From a checkpoint of a small transformer trained on Wikipedia.
Training: a variant of Muon for these matrices, 10743 steps.
Each number is 200 + 40 x the weight over the matrix's rms, rounded and kept within 0 to 999. Layers, rows and columns count from 0.

# layer 2 attention output, 128x128, rms 0.309, rows 83-127, columns 0-31
237,172,183,194,208,236,112,257,199,189,177,207,209,189,234,177,170,241,234,136,216,151,173,182,185,189,234,164,184,242,176,202
140,283,183,225,210,230,196,203,125,259,191,215,186,119,132,129,267,168,237,295,276,188,233,160,211,180,194,154,188,231,213,159
205,178,184,97,134,190,242,226,204,144,174,265,247,244,210,219,321,235,209,229,180,225,209,263,212,169,194,201,223,214,174,192
183,125,174,194,214,165,124,208,178,205,196,204,172,149,157,184,181,174,172,143,287,258,191,209,184,154,215,154,142,169,196,150
183,183,265,176,163,207,210,190,198,129,175,180,200,164,219,161,169,192,150,212,146,288,243,187,226,169,194,184,151,192,185,227
185,136,193,206,99,250,277,200,181,181,221,296,204,182,255,174,154,158,237,162,231,115,243,185,157,248,180,265,184,129,185,198
185,208,280,184,116,215,209,166,243,214,165,214,215,129,138,191,155,172,205,198,210,141,229,114,205,185,217,216,209,242,177,186
261,188,171,174,195,245,184,176,118,216,176,186,209,253,207,233,238,205,296,189,222,217,160,113,217,205,207,211,202,164,249,255
164,151,250,230,208,139,166,118,255,231,132,230,179,264,247,186,222,197,200,166,142,198,219,190,183,232,271,189,208,207,149,180
320,211,187,253,240,253,180,199,166,203,188,227,190,201,161,195,212,134,148,146,212,172,197,194,191,191,240,254,216,150,157,171
203,241,246,206,204,167,181,157,182,121,112,128,231,183,170,234,152,201,272,171,197,229,149,150,244,197,139,209,234,210,136,154
238,211,237,184,258,224,219,201,153,123,271,242,217,173,237,193,200,145,207,189,182,149,235,164,214,256,109,265,241,178,211,189
195,195,242,191,206,188,228,191,282,188,195,188,185,199,206,145,154,244,216,156,227,240,195,148,250,143,211,177,185,97,241,236
179,121,239,220,139,218,217,158,180,196,155,121,206,207,226,156,227,176,213,173,160,200,205,195,235,201,200,240,148,195,181,186
232,194,249,224,237,134,265,216,135,135,221,180,214,227,250,224,167,228,262,235,241,163,241,215,224,196,247,218,189,213,188,132
148,192,191,198,156,207,197,208,178,181,201,108,239,213,203,223,165,170,210,221,264,288,189,199,203,235,141,178,279,171,235,208
239,169,179,151,237,174,233,151,187,208,212,205,244,312,259,118,224,129,173,247,207,245,166,221,142,218,200,208,173,149,154,179
203,149,183,157,182,208,176,167,160,255,160,195,215,178,128,201,196,231,161,202,166,195,220,226,184,168,223,200,149,213,176,275
231,210,199,130,222,142,190,234,240,238,179,264,202,207,211,183,232,179,215,157,230,282,120,160,221,219,229,211,127,250,187,161
202,188,240,232,269,164,230,171,191,233,213,247,263,185,202,248,196,197,212,146,241,153,121,240,213,157,225,230,151,259,235,242
210,283,197,186,276,190,195,235,298,192,227,222,208,185,181,197,268,220,195,225,114,200,252,152,197,239,191,142,230,251,214,103
159,171,215,155,196,198,259,230,184,152,185,222,235,180,143,218,256,191,245,171,214,164,251,222,208,186,192,271,230,242,199,241
210,216,212,284,222,282,262,200,198,184,277,209,167,144,241,189,244,228,178,242,189,242,199,212,182,171,217,208,186,217,216,230
248,225,89,160,240,270,197,151,177,161,187,175,234,258,183,156,190,145,195,186,240,221,205,240,219,160,229,145,189,228,294,140
208,242,228,187,257,197,204,220,164,252,215,234,304,255,199,190,192,244,201,223,217,168,131,174,246,172,192,171,230,173,230,250
218,247,169,213,137,213,159,229,161,152,162,199,208,215,194,218,220,197,140,91,201,248,194,216,271,197,237,163,195,280,160,207
221,230,208,196,160,216,141,196,127,110,228,208,177,212,265,215,218,165,108,154,251,239,169,265,199,261,253,192,174,162,167,204
246,204,164,152,150,247,163,288,199,206,207,325,194,200,210,207,131,199,251,162,224,184,162,154,205,203,197,169,168,218,205,157
146,206,237,117,286,221,159,224,209,142,157,123,231,280,253,226,287,167,189,209,215,164,204,215,229,129,177,245,272,168,224,155
144,237,212,184,199,165,148,152,186,200,251,186,171,144,200,292,223,266,229,181,238,278,208,232,150,122,198,110,204,201,169,196
132,195,192,157,195,211,160,222,196,197,201,202,197,249,167,202,238,221,154,217,184,210,265,142,194,199,219,168,165,100,180,169
159,200,251,191,129,199,293,271,198,141,197,177,221,204,99,221,240,180,252,206,161,232,170,169,167,273,253,230,157,231,196,266
306,217,200,218,149,202,213,176,256,216,209,88,205,174,175,248,220,189,168,205,223,225,143,204,163,253,196,230,261,202,274,161
267,175,164,214,224,187,185,199,239,178,197,148,190,146,249,210,240,92,233,144,177,203,180,287,125,254,212,232,172,147,221,170
225,129,226,245,239,178,212,214,194,170,132,171,209,176,145,167,258,183,208,113,217,182,160,264,217,169,186,231,213,214,177,221
203,159,224,185,179,201,238,185,291,207,204,174,231,205,209,170,126,177,236,215,200,194,225,265,128,216,212,179,292,198,233,190
173,169,177,158,197,193,307,219,280,176,261,211,249,164,201,156,162,173,134,170,282,185,232,213,169,140,153,171,202,207,164,258
213,204,159,247,237,217,235,238,171,231,270,277,264,159,200,189,228,252,147,256,234,214,180,193,138,209,143,188,188,116,263,181
163,197,258,129,219,202,238,199,184,215,242,208,179,181,267,189,233,186,239,175,246,156,220,173,146,172,156,247,219,245,178,87
223,212,224,163,166,224,145,222,256,248,214,184,162,226,175,228,181,135,159,219,263,176,258,206,242,209,278,281,258,242,161,178
191,215,240,263,181,220,166,212,200,204,216,143,222,243,200,203,239,88,176,238,276,170,90,186,134,201,226,230,161,242,208,225
180,163,167,226,207,135,156,281,125,220,214,207,183,192,239,281,237,170,148,197,253,142,202,181,116,213,236,231,218,231,193,174
215,171,236,268,157,183,189,213,249,267,158,177,214,229,180,165,147,232,140,207,183,152,208,213,218,158,152,281,177,252,207,134
212,197,205,214,214,266,300,91,228,138,183,237,187,174,155,169,187,239,176,102,300,176,168,225,126,177,235,195,216,301,208,189
225,225,180,265,168,219,266,194,200,175,165,269,237,243,221,197,187,203,140,243,188,196,202,144,145,191,168,223,209,253,135,185